config.toml
num_hidden_layers = 12
hidden_size = 256
num_attention_heads = 6
num_key_value_heads = 1
head_dim = 64
intermediate_size = 512
vocab_size = 512
hidden_act = "swiglu"
norm = "rmsnorm"
norm_place = "pre"
norm_eps = 1e-05
positions = "rope"
rope_theta = 10000.0
rope_fraction = 0.75
qk_norm = false
attn_scale = 0.125
bias = "qkv"
tie_word_embeddings = true
parallel_block = false
init = "trunc"
init_std_qkv = 0.0333
init_std_o = 0.0414
init_std_up = 0.0477
init_std_down = 0.0477
optimizer = "soap_variant"
learning_rate = 0.00359
weight_decay = 0.0
lr_head = 0.00735
max_grad_norm = 1.0
warmup_steps = 200
schedule = "wsd"
decay_fraction = 1.0
decay_shape = "linear"
final_lr_fraction = 0.02
batch_tokens = [32768, 65536, 98304]
max_seq_len = 1024
doc_mask = true
train_tokens = 239200000
max_steps = 4114
dataset = "wikipedia_en"
Each number is 50 + 10 x the weight over its row's rms, rounded and kept within 0 to 99. Layers, rows and columns count from 0. The size before them is the row's rms in percent of the matrix's.

# up: layer 2 MLP up, 512x256, rms 0.0478, rows 455-489, columns 192-255
# down: layer 2 MLP down (transposed), 512x256, rms 0.0474, rows 455-489, columns 192-255
# gate: layer 2 MLP gate, 512x256, rms 0.0477, rows 456-490, columns 192-255
up455 098:53 49 51 48 46 54 30 42 66 60 49 54 49 71 43 60 44 44 57 40 39 54 64 52 69 58 41 70 43 42 39 46 57 38 56 41 62 37 42 50 50 49 44 39 49 57 48 52 46 47 53 44 42 56 54 37 59 36 45 42 54 54 50 37
down455 099:44 36 42 42 39 47 37 51 52 42 69 47 40 46 44 56 57 48 57 55 40 43 66 65 43 36 46 55 44 38 54 55 48 46 56 50 57 31 78 60 60 61 44 47 56 53 54 36 59 43 44 54 54 55 60 67 53 45 59 41 52 38 52 41
gate456 101:35 31 56 47 43 52 57 57 65 53 59 36 57 67 52 39 46 64 42 53 33 45 39 40 43 54 71 50 46 41 42 35 47 50 41 65 44 51 46 52 42 39 55 67 55 67 44 70 56 65 41 64 39 56 54 51 47 45 53 60 44 50 28 55
up456 097:49 43 44 52 34 62 58 48 63 37 51 56 39 71 46 41 47 45 49 61 41 34 34 32 53 50 56 40 59 53 56 49 36 46 67 50 48 47 63 58 52 41 57 66 56 59 30 47 53 42 45 27 42 42 49 52 64 52 54 49 54 37 72 33
down456 102:58 53 53 34 64 68 41 52 66 39 52 39 47 49 42 57 49 44 50 40 58 51 55 32 53 54 29 42 65 51 54 72 42 45 57 30 59 56 40 41 46 54 47 56 45 30 54 38 34 47 49 49 30 51 58 54 44 59 34 51 55 39 50 55
gate457 099:50 44 49 59 40 48 41 58 46 53 53 56 52 49 46 35 61 51 46 66 54 39 56 70 39 40 47 49 55 51 37 37 36 72 58 45 29 60 47 61 64 50 64 34 43 36 50 59 44 43 66 62 46 52 56 44 62 49 53 59 57 45 62 41
up457 097:49 54 60 44 30 42 54 57 54 27 47 57 54 32 40 30 41 64 31 59 26 24 43 65 54 56 40 59 44 46 38 49 60 57 63 39 30 53 51 70 65 64 63 55 49 34 66 52 48 56 65 45 50 51 50 54 52 42 55 61 46 51 57 56
down457 103:47 38 57 55 65 44 57 38 47 49 49 51 43 47 49 32 54 35 37 53 49 62 64 52 47 36 57 38 46 40 36 48 52 29 66 50 52 45 48 43 28 44 58 32 51 48 50 38 53 43 34 53 57 59 40 52 54 42 47 34 36 51 40 31
gate458 093:37 52 37 51 51 50 42 55 38 55 40 43 52 59 44 53 46 47 44 50 60 53 35 40 54 50 52 42 30 53 40 48 46 58 54 37 40 47 34 31 42 43 41 37 39 53 55 50 66 37 50 33 59 68 49 51 59 48 38 58 66 47 38 53
up458 095:61 48 51 44 56 55 45 30 43 46 48 56 47 43 42 58 47 68 33 49 37 56 53 61 56 46 41 44 25 49 71 33 44 56 45 54 41 55 44 22 42 45 49 36 56 69 52 57 31 63 51 71 38 56 39 78 37 51 49 59 53 41 72 53
down458 098:33 53 55 50 45 28 52 55 58 37 60 37 28 63 27 29 52 48 75 61 49 48 38 40 47 58 48 54 49 38 24 75 39 55 52 54 52 38 57 43 50 42 58 62 62 19 42 55 47 46 60 57 44 71 47 39 57 44 48 48 38 58 39 62
gate459 097:37 56 42 61 55 47 49 40 69 53 49 40 47 43 52 52 73 51 58 26 50 50 61 56 63 57 49 38 60 38 41 44 32 43 47 53 44 67 46 69 46 57 57 65 48 35 42 62 50 32 40 54 49 45 54 60 60 49 49 60 59 48 58 38
up459 098:40 49 50 35 45 64 44 34 55 25 34 42 37 40 35 43 55 63 64 37 50 60 48 56 33 62 48 56 64 57 38 68 32 56 42 35 61 68 44 45 67 49 49 39 66 33 52 39 53 56 59 48 52 44 56 44 40 50 59 54 42 45 53 45
down459 102:55 56 42 43 48 46 53 43 44 62 53 57 53 44 33 63 36 27 55 55 55 51 45 61 37 57 54 62 45 62 46 63 50 58 60 64 46 40 52 53 51 37 62 60 66 66 61 48 70 58 63 40 52 63 59 42 65 55 56 55 40 43 33 61
gate460 098:53 49 47 59 41 51 55 53 56 56 51 63 43 48 64 43 34 51 51 61 41 58 38 41 53 68 66 50 41 45 40 39 50 46 39 60 28 43 40 42 55 50 49 44 65 45 57 50 48 54 54 45 47 44 41 51 56 40 62 46 43 58 59 45
up460 096:56 60 29 43 47 57 52 48 48 30 45 38 49 41 41 67 35 58 50 59 66 35 56 39 67 60 52 49 46 58 45 49 55 54 37 67 41 45 59 46 55 49 61 43 66 47 65 57 50 58 38 43 40 48 71 35 62 25 59 59 54 66 38 52
down460 103:38 53 53 43 50 59 41 44 49 38 26 67 68 58 48 47 62 62 36 56 47 42 58 57 40 44 28 37 54 61 69 67 45 42 53 46 58 54 46 30 39 47 56 42 49 51 48 58 65 36 57 61 50 57 39 33 51 72 53 62 44 49 62 55
gate461 100:49 45 64 29 63 48 44 39 51 55 56 58 33 35 35 34 54 73 44 65 38 25 43 49 44 54 49 39 43 57 41 41 61 53 62 43 29 65 50 51 49 60 51 42 60 47 46 45 58 63 54 53 33 58 45 58 30 35 41 47 32 58 44 54
up461 095:47 45 45 55 46 46 54 44 52 37 58 36 32 39 48 59 63 53 40 53 48 65 37 37 43 53 36 55 42 52 52 55 48 58 47 36 42 45 62 45 60 79 56 69 63 60 37 60 52 61 45 70 58 42 64 58 49 55 40 54 36 46 68 63
down461 106:57 60 52 28 50 45 55 62 64 74 67 56 39 39 58 60 44 29 65 52 70 65 52 44 57 45 74 40 45 53 54 54 58 48 58 35 35 48 46 52 52 50 61 60 57 54 53 52 52 44 58 49 53 42 57 46 48 39 48 52 50 64 57 43
gate462 098:40 66 35 51 45 44 42 59 44 53 39 44 53 46 39 39 58 51 47 55 36 51 67 43 62 47 38 49 54 62 35 59 44 52 42 37 38 46 63 34 62 46 52 60 58 34 48 47 60 63 75 50 58 33 65 38 48 31 59 58 47 56 56 70
up462 095:59 56 50 59 67 44 77 46 66 65 56 62 60 47 57 60 48 69 61 44 59 36 53 41 57 49 56 52 40 49 35 51 61 40 36 59 54 38 50 46 62 53 56 49 69 36 31 41 47 42 54 50 52 28 45 71 38 55 31 36 51 41 61 57
down462 098:43 63 58 41 47 79 57 49 67 30 54 36 53 43 46 47 47 40 53 54 45 41 61 64 43 28 46 59 52 46 41 56 54 62 64 47 38 59 29 38 31 41 38 36 46 56 48 57 50 40 69 58 64 57 41 61 62 65 51 59 54 40 38 62
gate463 092:34 55 68 47 44 59 61 45 64 52 54 64 68 63 49 36 53 48 50 75 48 58 56 69 53 42 46 30 70 44 58 65 49 54 48 67 46 48 50 58 43 39 31 55 37 52 65 30 42 70 54 31 38 36 47 30 65 45 28 46 37 49 57 48
up463 095:51 42 38 48 57 56 41 43 41 50 54 39 49 38 57 45 41 56 42 42 31 69 64 41 52 46 61 42 38 57 38 50 72 40 52 70 45 52 61 40 42 45 52 59 56 63 50 35 46 61 50 25 46 26 49 54 52 62 48 33 32 41 49 42
down463 098:43 54 70 50 49 45 44 59 46 67 69 48 59 62 61 52 39 39 54 60 48 47 37 70 53 53 52 57 33 38 48 59 31 49 58 44 41 59 43 72 59 55 44 43 53 53 53 39 45 42 57 38 65 54 45 42 51 42 32 43 52 49 29 52
gate464 105:47 55 56 40 33 65 42 58 47 41 53 22 46 57 41 26 64 67 55 39 68 48 47 66 45 44 46 56 45 49 60 65 60 54 65 59 47 41 55 55 53 45 42 50 47 62 51 63 52 53 47 38 33 51 36 41 51 55 58 40 51 44 56 45
up464 102:53 61 55 58 42 59 58 42 56 59 52 58 44 61 47 55 31 44 37 44 47 50 64 26 64 48 53 49 32 65 39 59 62 32 46 56 37 60 39 57 76 38 58 47 62 54 42 43 52 56 65 51 28 41 51 54 51 47 61 52 49 32 63 29
down464 102:54 48 62 54 58 44 36 54 47 38 56 45 47 35 43 64 48 57 37 49 47 40 53 46 53 56 54 48 52 71 55 57 54 57 50 42 58 59 40 42 43 53 49 43 71 49 58 52 63 56 53 36 66 41 53 48 51 43 42 42 49 61 34 56
gate465 101:33 46 40 50 55 58 42 39 72 36 53 55 47 47 51 42 63 45 63 34 49 68 57 60 37 61 61 39 29 55 24 50 51 56 52 60 69 45 49 40 48 59 57 29 55 58 45 57 41 70 54 52 42 54 54 57 51 41 42 45 43 60 65 48
up465 101:62 62 59 55 51 36 59 43 60 52 31 51 46 48 53 42 34 37 58 63 60 60 48 37 48 60 49 47 51 44 62 39 44 40 57 54 65 45 45 61 53 51 40 40 38 45 48 52 66 73 65 52 49 46 39 64 45 62 53 35 57 68 43 72
down465 104:31 53 38 60 43 33 53 38 41 39 65 53 58 47 43 52 40 36 51 74 40 64 50 74 47 45 41 39 46 46 57 76 54 55 46 49 56 55 25 54 54 62 53 58 48 42 54 60 42 50 44 52 50 45 58 35 30 58 37 57 64 47 50 66
gate466 102:55 43 53 59 56 53 46 49 50 59 56 41 33 47 46 47 46 49 44 34 41 53 53 58 59 48 47 39 45 65 44 60 52 62 56 35 39 42 61 53 59 37 49 35 47 68 59 50 39 34 62 37 34 61 71 49 43 45 68 35 63 47 48 58
up466 102:57 32 59 67 49 71 77 55 55 38 60 57 38 38 49 42 46 57 69 57 39 47 36 47 61 51 60 56 44 64 27 49 35 63 53 50 54 49 41 44 58 47 48 53 52 41 45 44 47 51 57 43 27 63 48 61 47 59 75 59 64 60 39 60
down466 106:54 52 54 42 42 57 59 52 43 44 47 52 43 51 53 51 56 38 78 42 31 49 46 39 47 49 40 49 45 61 59 51 57 44 48 48 64 47 62 32 50 51 50 68 36 46 64 57 52 40 40 54 54 67 55 65 65 50 51 41 64 53 43 49
gate467 096:36 41 60 42 39 53 38 49 61 53 43 60 51 56 49 32 43 43 51 58 54 47 48 53 34 64 53 46 49 41 41 51 58 64 49 62 47 54 45 41 41 49 63 48 50 70 47 60 47 29 52 58 66 48 53 44 74 68 35 50 53 60 63 41
up467 098:35 49 40 40 71 65 57 62 45 65 45 63 63 62 59 36 42 58 53 53 45 46 61 63 65 41 63 55 45 54 54 51 46 71 52 59 45 50 59 57 42 30 54 47 49 55 57 33 46 42 36 57 70 49 66 43 55 79 46 48 50 38 61 40
down467 095:44 43 53 61 40 50 62 49 16 50 37 55 29 47 57 55 51 49 74 53 65 45 34 53 54 54 46 50 45 63 42 45 57 42 42 56 57 50 52 55 55 37 55 58 45 65 44 40 54 40 63 46 40 47 39 56 58 57 33 43 69 62 54 52
gate468 098:34 56 42 57 47 53 44 61 60 46 56 62 52 47 30 37 65 68 61 51 58 56 36 53 61 40 62 49 51 53 38 61 35 69 50 50 52 37 44 56 39 46 49 51 38 51 59 50 54 37 56 46 60 47 64 53 67 74 56 47 69 52 50 51
up468 095:60 53 57 54 49 47 39 41 41 41 63 42 43 65 39 55 40 55 53 56 56 33 61 34 39 49 38 40 51 53 58 39 53 52 62 44 38 67 48 54 51 52 58 45 48 38 48 58 71 49 54 46 44 47 37 35 43 33 30 42 48 36 39 44
down468 093:50 45 65 38 50 40 71 42 46 33 59 66 44 51 39 48 72 35 48 70 48 67 64 49 50 60 53 56 47 45 46 57 38 46 43 57 41 44 48 44 33 44 35 59 57 53 45 43 45 41 54 51 41 51 39 55 62 39 59 56 49 61 38 58
gate469 105:54 60 53 38 47 71 60 53 40 52 53 31 41 47 52 56 55 62 52 52 60 62 50 47 55 56 52 45 50 50 46 43 60 67 62 58 44 60 42 46 59 67 64 43 43 48 26 59 31 41 50 49 43 61 45 65 58 48 30 23 43 66 52 44
up469 106:43 42 20 43 53 49 39 59 39 54 59 32 37 44 50 74 67 51 53 50 55 55 42 52 61 54 37 61 53 43 59 35 37 51 56 58 46 37 49 42 51 47 50 44 57 36 66 47 66 34 49 46 57 49 47 46 44 48 48 36 66 53 55 55
down469 103:57 37 55 50 59 43 48 37 56 47 48 55 65 57 36 41 31 48 52 59 29 44 55 50 53 52 59 32 35 58 45 43 43 45 42 71 53 59 73 49 63 45 47 56 48 40 44 45 48 30 52 70 46 62 53 59 40 51 52 55 43 26 61 65
gate470 104:53 35 43 55 39 64 35 58 50 57 39 50 48 46 46 64 50 39 66 53 60 61 52 58 66 46 66 48 56 68 45 56 66 34 63 66 46 60 49 45 50 32 55 42 58 50 44 58 45 34 43 49 41 46 64 48 49 53 46 60 45 57 57 42
up470 108:46 55 35 50 40 47 59 72 44 64 57 34 57 51 54 24 30 48 51 52 50 59 48 43 58 37 38 48 65 53 48 64 53 30 42 71 45 63 32 54 60 50 59 42 43 62 42 45 61 60 60 44 26 56 40 47 49 43 51 53 61 57 32 49
down470 102:64 40 47 45 37 56 58 66 37 60 40 68 57 58 64 36 46 40 55 50 60 52 58 53 55 44 42 43 60 46 39 62 36 21 45 53 49 39 38 61 62 43 61 46 52 60 39 38 38 40 49 52 42 50 55 50 44 52 49 40 57 63 46 50
gate471 096:48 54 59 44 60 67 44 50 42 58 43 51 44 41 53 45 52 59 46 50 44 50 45 30 34 51 54 46 44 52 61 29 52 50 40 39 48 37 55 50 48 65 48 68 38 54 56 28 58 56 48 67 70 70 54 61 49 31 35 54 45 47 60 38
up471 090:53 57 59 39 53 62 60 53 50 44 47 58 36 41 56 58 38 44 54 53 59 43 43 47 53 55 44 49 53 34 54 36 32 49 44 56 49 41 46 61 37 59 45 61 55 66 36 23 39 44 57 53 59 50 61 49 55 38 51 45 43 52 60 51
down471 098:44 39 44 49 49 37 29 45 52 45 38 66 53 51 55 44 63 56 54 46 55 54 51 55 48 49 42 57 49 41 64 47 52 47 54 44 64 66 49 57 49 53 39 39 40 47 46 52 48 43 51 61 40 43 53 15 76 57 55 38 45 49 46 67
gate472 103:34 44 56 59 58 57 56 45 62 58 54 55 68 39 50 60 55 40 36 52 26 61 48 52 46 49 39 53 55 55 33 72 40 53 44 39 34 37 43 56 30 51 56 62 56 56 49 70 54 50 47 57 39 40 51 58 53 51 43 49 28 47 52 47
up472 110:42 58 58 45 47 47 56 38 40 49 59 30 52 55 41 48 65 43 62 40 69 47 47 49 46 55 61 41 39 51 55 35 44 63 46 46 59 56 60 56 60 39 57 54 51 46 27 45 41 50 51 57 62 62 50 48 48 50 51 57 66 33 61 58
down472 102:51 48 74 49 43 35 46 54 41 41 48 35 44 42 53 36 58 36 41 51 60 50 49 55 60 28 64 53 50 45 54 45 53 58 69 54 52 51 71 65 59 44 58 47 57 52 46 52 50 35 58 50 46 61 67 48 46 43 54 53 60 40 79 63
gate473 103:63 68 65 33 58 48 31 37 49 60 37 65 65 47 52 52 60 77 53 51 55 49 42 61 33 35 40 48 46 43 49 77 48 47 23 39 43 43 44 46 56 38 56 46 57 59 51 64 20 45 41 59 49 40 66 48 60 51 58 39 48 55 43 68
up473 094:41 38 30 52 50 61 62 34 55 36 22 46 57 65 29 56 45 34 39 52 33 56 45 65 48 50 51 44 42 53 66 58 48 56 43 63 48 68 68 43 51 52 56 61 34 57 58 46 61 42 52 46 40 63 48 27 48 50 52 35 48 63 41 44
down473 103:45 55 65 56 39 43 47 56 35 45 35 48 54 53 55 50 43 65 64 51 37 40 55 58 46 52 67 52 36 38 33 66 45 51 65 50 47 35 44 47 51 36 39 59 55 32 57 45 62 44 63 44 64 48 59 59 45 63 44 64 41 41 34 56
gate474 095:49 39 60 59 54 65 44 41 47 52 37 68 46 37 64 65 45 43 42 57 48 30 30 42 56 47 66 56 27 56 43 37 39 58 52 45 54 53 46 59 51 64 52 40 55 70 52 41 57 48 41 57 55 66 56 41 70 29 34 49 44 62 49 60
up474 099:62 67 60 67 36 41 65 37 47 58 39 48 45 42 28 53 45 53 52 35 79 68 61 45 22 41 45 60 58 49 47 46 53 62 46 75 51 50 47 44 59 27 52 49 43 53 44 37 50 52 71 54 56 53 63 58 51 56 51 55 55 52 51 51
down474 091:43 41 51 49 54 27 49 45 45 51 52 51 69 49 71 44 29 62 48 51 49 57 41 56 61 48 57 49 53 50 64 52 53 29 67 42 64 61 52 57 40 78 54 38 48 60 38 56 46 45 40 55 54 64 34 50 75 48 38 50 38 50 55 58
gate475 107:56 41 43 35 46 63 58 49 45 40 46 64 42 52 48 55 54 66 36 45 43 36 48 56 62 38 59 35 47 50 52 65 29 51 65 61 44 52 51 41 56 64 41 52 40 42 64 54 37 42 67 49 55 50 38 35 31 52 50 52 51 59 45 41
up475 103:59 51 53 42 48 62 40 35 54 68 44 33 50 57 57 72 63 43 57 69 33 56 53 32 55 59 37 64 58 59 43 58 54 44 52 57 39 46 49 45 35 52 52 59 66 51 39 44 54 38 56 51 49 58 52 55 39 50 40 41 47 47 52 50
down475 100:45 56 61 72 65 43 60 55 56 41 43 60 48 60 49 35 62 49 51 26 55 49 48 65 51 38 46 62 41 39 35 51 55 67 48 42 53 41 53 50 54 45 64 36 59 59 49 49 44 43 53 63 37 38 23 46 43 37 66 48 49 49 43 43
gate476 095:52 42 45 51 53 57 51 51 59 47 47 60 50 61 51 63 53 48 68 38 63 37 44 70 50 59 40 56 46 60 69 46 33 54 49 53 51 38 58 45 45 47 48 47 29 48 48 48 50 62 63 56 64 49 38 28 68 63 44 30 49 46 63 57
up476 098:49 77 62 49 53 47 47 64 47 61 38 51 53 40 58 42 43 57 51 66 54 49 46 56 44 44 44 34 47 56 74 61 35 41 40 60 41 61 44 28 44 50 61 45 54 37 40 22 63 50 50 47 54 38 61 32 46 53 49 55 52 56 60 48
down476 092:64 44 41 42 53 61 50 51 45 46 57 58 60 52 39 41 60 47 56 46 45 40 49 56 56 67 44 48 63 50 43 48 69 53 59 54 36 39 55 48 47 45 49 41 36 66 50 41 52 52 34 49 50 49 49 55 63 65 49 34 42 57 67 40
gate477 102:41 42 60 36 49 54 36 55 54 65 53 38 51 68 65 52 51 44 39 34 42 46 62 43 55 47 50 44 51 47 54 35 61 53 53 58 38 46 42 46 43 60 41 50 55 75 44 72 51 44 48 44 49 41 58 60 39 32 53 38 66 44 35 45
up477 102:32 48 56 53 50 59 73 47 51 52 48 42 48 41 35 57 44 61 72 59 52 55 49 52 41 72 39 53 37 47 60 47 40 44 45 51 67 68 53 54 57 65 57 52 45 46 44 41 45 35 45 51 47 42 31 58 53 49 65 61 57 50 68 48
down477 094:30 64 51 41 60 62 56 47 42 60 54 27 34 67 59 31 59 65 57 37 61 54 46 40 46 54 53 57 47 47 51 44 37 57 41 57 63 43 44 55 53 75 43 37 68 62 35 47 26 32 57 58 49 38 47 49 36 72 40 59 52 60 38 49
gate478 099:56 57 56 54 56 47 44 39 59 35 57 28 42 59 67 37 35 48 50 63 44 46 45 36 45 50 45 58 50 56 39 50 64 62 54 42 40 43 37 67 53 42 61 62 54 43 52 38 38 43 45 59 38 46 43 49 43 52 31 62 32 46 58 57
up478 101:58 43 49 53 64 56 60 59 60 50 46 71 57 53 60 56 60 38 42 47 52 49 68 52 42 48 61 38 51 49 45 45 46 40 37 42 61 52 50 37 49 56 43 47 56 53 60 50 49 58 57 44 52 62 66 52 62 48 75 54 65 52 42 36
down478 097:43 74 41 55 41 51 54 45 53 39 60 31 60 50 43 50 62 60 49 44 64 56 56 51 51 43 41 42 61 56 50 66 57 53 54 56 65 55 41 39 76 61 61 49 33 50 63 38 56 53 44 39 45 47 40 53 47 40 35 36 47 72 42 48
gate479 098:73 44 54 45 53 48 32 38 49 60 58 48 58 61 41 65 53 43 56 57 38 51 48 63 66 36 47 43 31 51 50 50 44 39 50 42 59 37 42 53 48 41 58 64 58 45 56 65 52 55 63 75 43 75 34 45 41 61 54 58 60 52 42 59
up479 102:41 51 54 58 47 42 59 51 58 40 44 57 63 59 46 53 55 52 45 41 37 49 46 57 43 66 42 57 63 39 57 34 57 42 33 35 36 40 52 52 55 35 59 53 59 46 50 48 50 40 52 67 50 44 66 53 51 58 52 42 39 32 34 40
down479 103:46 35 39 59 53 60 37 54 59 41 50 59 43 55 36 54 61 58 47 42 42 37 52 58 59 56 54 55 83 45 63 31 59 66 24 39 64 67 52 37 39 46 23 43 61 49 49 53 55 47 52 57 52 45 28 43 50 52 45 47 46 39 43 44
gate480 100:44 43 54 58 47 59 54 42 44 44 33 39 39 38 60 32 61 46 53 41 43 41 48 45 42 50 57 28 64 45 57 57 36 43 38 35 59 60 40 44 48 57 50 45 57 48 42 56 32 34 57 59 54 54 41 42 53 42 43 51 60 26 48 29
up480 093:51 62 62 35 53 47 51 62 62 40 40 45 37 32 46 58 50 41 45 50 41 61 34 33 55 53 62 54 55 46 38 33 63 59 55 40 56 47 74 53 48 53 42 40 64 38 49 53 47 57 67 50 60 37 43 42 36 54 60 29 34 44 34 52
down480 096:41 39 60 52 54 46 39 47 58 57 60 39 44 60 58 37 53 50 60 52 54 63 43 52 52 39 30 59 57 68 49 56 48 41 46 48 52 65 55 64 32 68 53 54 59 45 34 60 40 40 51 68 55 47 38 49 42 44 68 46 68 40 43 23
gate481 096:44 54 63 68 60 50 56 64 50 46 46 51 34 57 64 46 65 44 60 40 71 64 57 32 44 49 51 57 51 54 42 49 52 68 70 47 35 51 79 29 55 56 53 41 47 52 45 44 43 74 42 56 41 54 46 53 46 31 36 38 70 41 61 63
up481 094:44 45 46 69 72 51 50 45 46 61 47 42 55 60 55 50 47 55 56 41 65 45 48 36 49 68 55 52 46 67 40 59 62 45 56 51 37 66 50 23 56 63 56 36 47 59 35 42 57 50 75 51 67 44 49 49 36 21 44 61 55 42 66 62
down481 101:54 55 52 40 38 46 47 48 46 64 54 43 56 51 49 46 23 56 55 55 60 57 41 64 57 63 48 45 47 52 55 58 55 22 49 38 40 53 46 51 43 53 61 35 42 37 56 54 42 38 67 51 53 47 59 63 54 42 29 50 34 59 57 23
gate482 102:45 35 40 45 37 56 61 70 43 70 52 50 67 58 46 41 46 55 52 57 45 58 50 55 55 49 56 57 47 28 59 51 74 48 36 40 54 53 63 39 53 56 52 43 54 34 44 50 56 35 37 56 62 47 49 43 54 63 40 58 45 46 65 42
up482 101:46 64 51 41 46 39 36 51 72 56 66 41 31 42 56 47 43 44 62 37 48 36 40 52 45 58 46 47 62 54 30 58 59 41 50 65 60 66 42 56 54 59 63 41 28 66 47 69 40 54 69 57 43 57 44 51 41 35 44 55 51 54 52 66
down482 105:36 41 39 58 45 58 48 57 69 55 56 47 64 36 38 53 41 65 55 48 35 55 45 37 45 55 43 38 32 41 39 43 62 39 50 45 39 48 62 49 50 50 59 50 38 62 66 34 75 52 47 42 32 43 45 47 56 49 35 64 48 49 35 51
gate483 094:35 35 54 52 49 52 22 49 41 61 63 57 46 63 44 42 51 67 39 60 42 38 60 66 53 51 31 44 51 61 54 55 57 39 49 47 61 53 37 47 43 51 47 44 57 45 48 34 54 59 57 65 48 42 50 68 38 32 49 51 37 48 42 45
up483 097:34 51 57 42 71 46 30 63 44 51 82 55 49 39 46 50 71 56 48 65 31 32 60 49 47 43 42 52 50 44 38 42 51 47 45 54 49 45 60 40 44 67 58 54 56 37 54 59 57 40 53 82 53 40 56 53 53 35 46 54 51 49 63 34
down483 089:48 52 61 39 41 49 55 46 54 50 42 58 38 63 50 39 43 38 38 49 67 63 45 59 53 55 50 50 32 70 26 49 48 45 68 41 51 49 28 41 36 39 46 39 51 49 32 46 31 61 44 48 68 60 60 59 52 57 48 50 46 53 58 50
gate484 090:40 64 57 47 46 34 62 44 39 67 67 45 54 64 42 60 53 65 43 43 44 57 44 55 53 32 49 45 55 56 61 54 56 41 42 54 57 59 54 53 50 66 52 47 49 56 37 48 55 60 60 46 53 51 60 60 59 65 61 55 51 45 56 51
up484 096:51 54 74 32 53 42 47 40 37 56 58 64 24 56 61 48 53 30 45 33 52 41 52 60 52 44 47 44 39 52 50 38 61 36 47 54 43 60 45 57 55 45 62 57 45 43 48 45 61 44 33 66 39 50 42 58 56 49 54 44 51 52 53 56
down484 088:42 43 57 57 53 60 59 59 58 39 49 61 55 51 29 65 30 44 55 45 33 56 62 33 35 35 57 66 45 50 38 61 33 56 41 64 40 52 55 61 38 34 51 49 65 47 57 46 44 64 51 59 54 39 53 37 53 54 58 57 36 39 55 32
gate485 101:46 61 61 50 50 60 55 45 40 54 50 46 61 49 53 56 49 59 58 41 45 38 41 45 46 46 45 57 43 47 46 60 54 52 46 49 37 54 57 34 59 36 69 40 54 38 29 47 47 51 44 52 46 54 68 55 68 48 44 61 45 53 40 52
up485 101:29 24 55 50 56 64 63 55 57 70 36 54 57 51 38 50 62 33 52 61 27 36 66 61 54 54 50 55 42 52 48 45 49 58 53 40 48 53 71 49 53 39 41 43 56 46 42 51 60 33 47 50 47 50 57 61 50 57 36 57 62 42 37 60
down485 098:71 49 51 49 38 36 41 47 49 35 37 44 12 52 65 51 39 59 61 60 55 44 57 43 59 52 59 58 59 38 77 64 40 40 58 43 32 68 38 39 40 43 38 58 44 65 62 57 34 58 40 26 48 56 32 49 50 39 67 36 32 40 52 59
gate486 102:63 51 44 55 55 60 52 42 45 51 40 69 53 59 74 63 38 63 57 70 72 53 57 47 48 54 49 44 42 37 45 36 31 41 34 51 53 42 47 48 62 51 47 44 40 40 54 46 53 64 53 29 52 48 60 58 43 51 46 58 38 55 52 50
up486 102:60 43 48 51 48 36 61 31 55 54 58 60 48 43 60 43 46 45 63 57 63 30 47 60 51 55 42 60 58 63 52 29 63 41 47 53 50 57 61 47 39 48 51 44 46 49 57 60 53 57 36 37 61 49 50 53 49 38 43 55 47 47 54 46
down486 104:40 41 78 58 51 57 59 53 27 45 47 43 53 54 16 49 48 34 31 37 46 45 46 50 46 40 34 47 51 56 64 48 56 37 45 43 66 40 53 46 38 30 45 40 58 55 34 61 49 47 55 70 47 53 59 55 53 50 48 39 65 50 40 51
gate487 108:55 60 27 59 56 57 44 53 56 53 66 47 58 38 37 62 65 52 45 51 43 50 70 38 42 68 65 48 56 57 64 44 52 41 57 59 37 41 53 54 68 65 57 57 42 55 54 55 61 55 44 36 52 64 52 53 58 38 42 66 49 54 46 54
up487 107:57 51 38 58 46 43 51 65 36 62 63 38 55 50 50 57 41 42 30 44 51 53 63 44 48 70 52 46 46 48 47 46 54 60 56 51 34 53 73 40 63 47 49 45 63 56 58 55 60 59 40 52 49 55 60 67 50 46 46 43 51 63 61 69
down487 098:61 44 39 60 45 42 43 54 36 69 59 45 51 52 49 66 47 39 53 51 31 43 52 52 35 40 48 38 43 50 37 35 69 52 50 61 36 59 35 39 48 67 59 38 52 50 45 46 40 47 49 43 44 54 40 56 43 49 39 50 48 46 41 59
gate488 101:49 61 43 39 54 51 60 42 37 51 48 39 45 35 59 72 59 66 40 57 32 71 49 51 57 48 58 67 50 60 48 64 39 41 38 55 62 55 41 54 66 44 44 68 41 69 51 37 52 48 54 53 52 62 52 52 48 41 32 53 48 52 38 59
up488 102:37 74 42 63 50 30 46 56 56 57 49 48 72 65 60 50 67 38 45 60 37 57 63 51 37 61 48 35 63 60 48 43 64 74 49 50 42 35 56 61 54 56 46 38 57 54 56 59 60 65 46 45 34 65 62 49 69 54 57 57 61 41 71 70
down488 103:46 68 49 78 52 51 49 49 61 51 53 49 66 52 58 45 44 53 46 62 51 43 58 37 51 72 47 27 60 57 55 36 55 58 65 54 37 57 55 53 48 58 38 50 35 50 47 53 57 61 44 63 58 61 53 47 72 46 49 39 77 57 50 67
gate489 108:44 40 64 64 69 63 45 57 76 50 44 50 56 49 56 61 64 60 40 37 43 56 49 39 40 49 37 49 48 47 54 45 57 51 61 43 57 47 46 55 57 58 54 50 46 69 57 46 58 54 44 58 58 46 68 46 32 71 48 46 48 53 33 47
up489 103:56 62 54 32 63 32 35 66 54 52 50 40 65 51 45 50 54 51 46 38 38 63 53 48 48 33 45 45 53 43 64 49 60 56 42 44 53 33 39 46 57 48 38 45 50 55 42 46 48 23 45 53 55 38 59 56 40 61 51 41 63 63 35 45
down489 099:43 35 38 54 43 55 51 50 34 51 59 39 45 76 47 42 54 34 59 57 51 34 64 44 49 62 71 70 46 44 64 57 46 36 63 67 41 49 41 54 44 37 50 38 36 35 53 48 63 55 71 47 42 58 53 54 65 44 49 37 55 31 33 53
gate490 102:41 49 31 70 58 46 47 59 41 54 36 60 60 58 38 50 54 44 65 43 48 54 52 33 39 36 49 51 43 33 58 56 64 69 46 47 45 60 58 52 54 25 37 56 35 53 52 64 51 52 46 36 45 51 66 55 60 45 58 35 60 62 59 56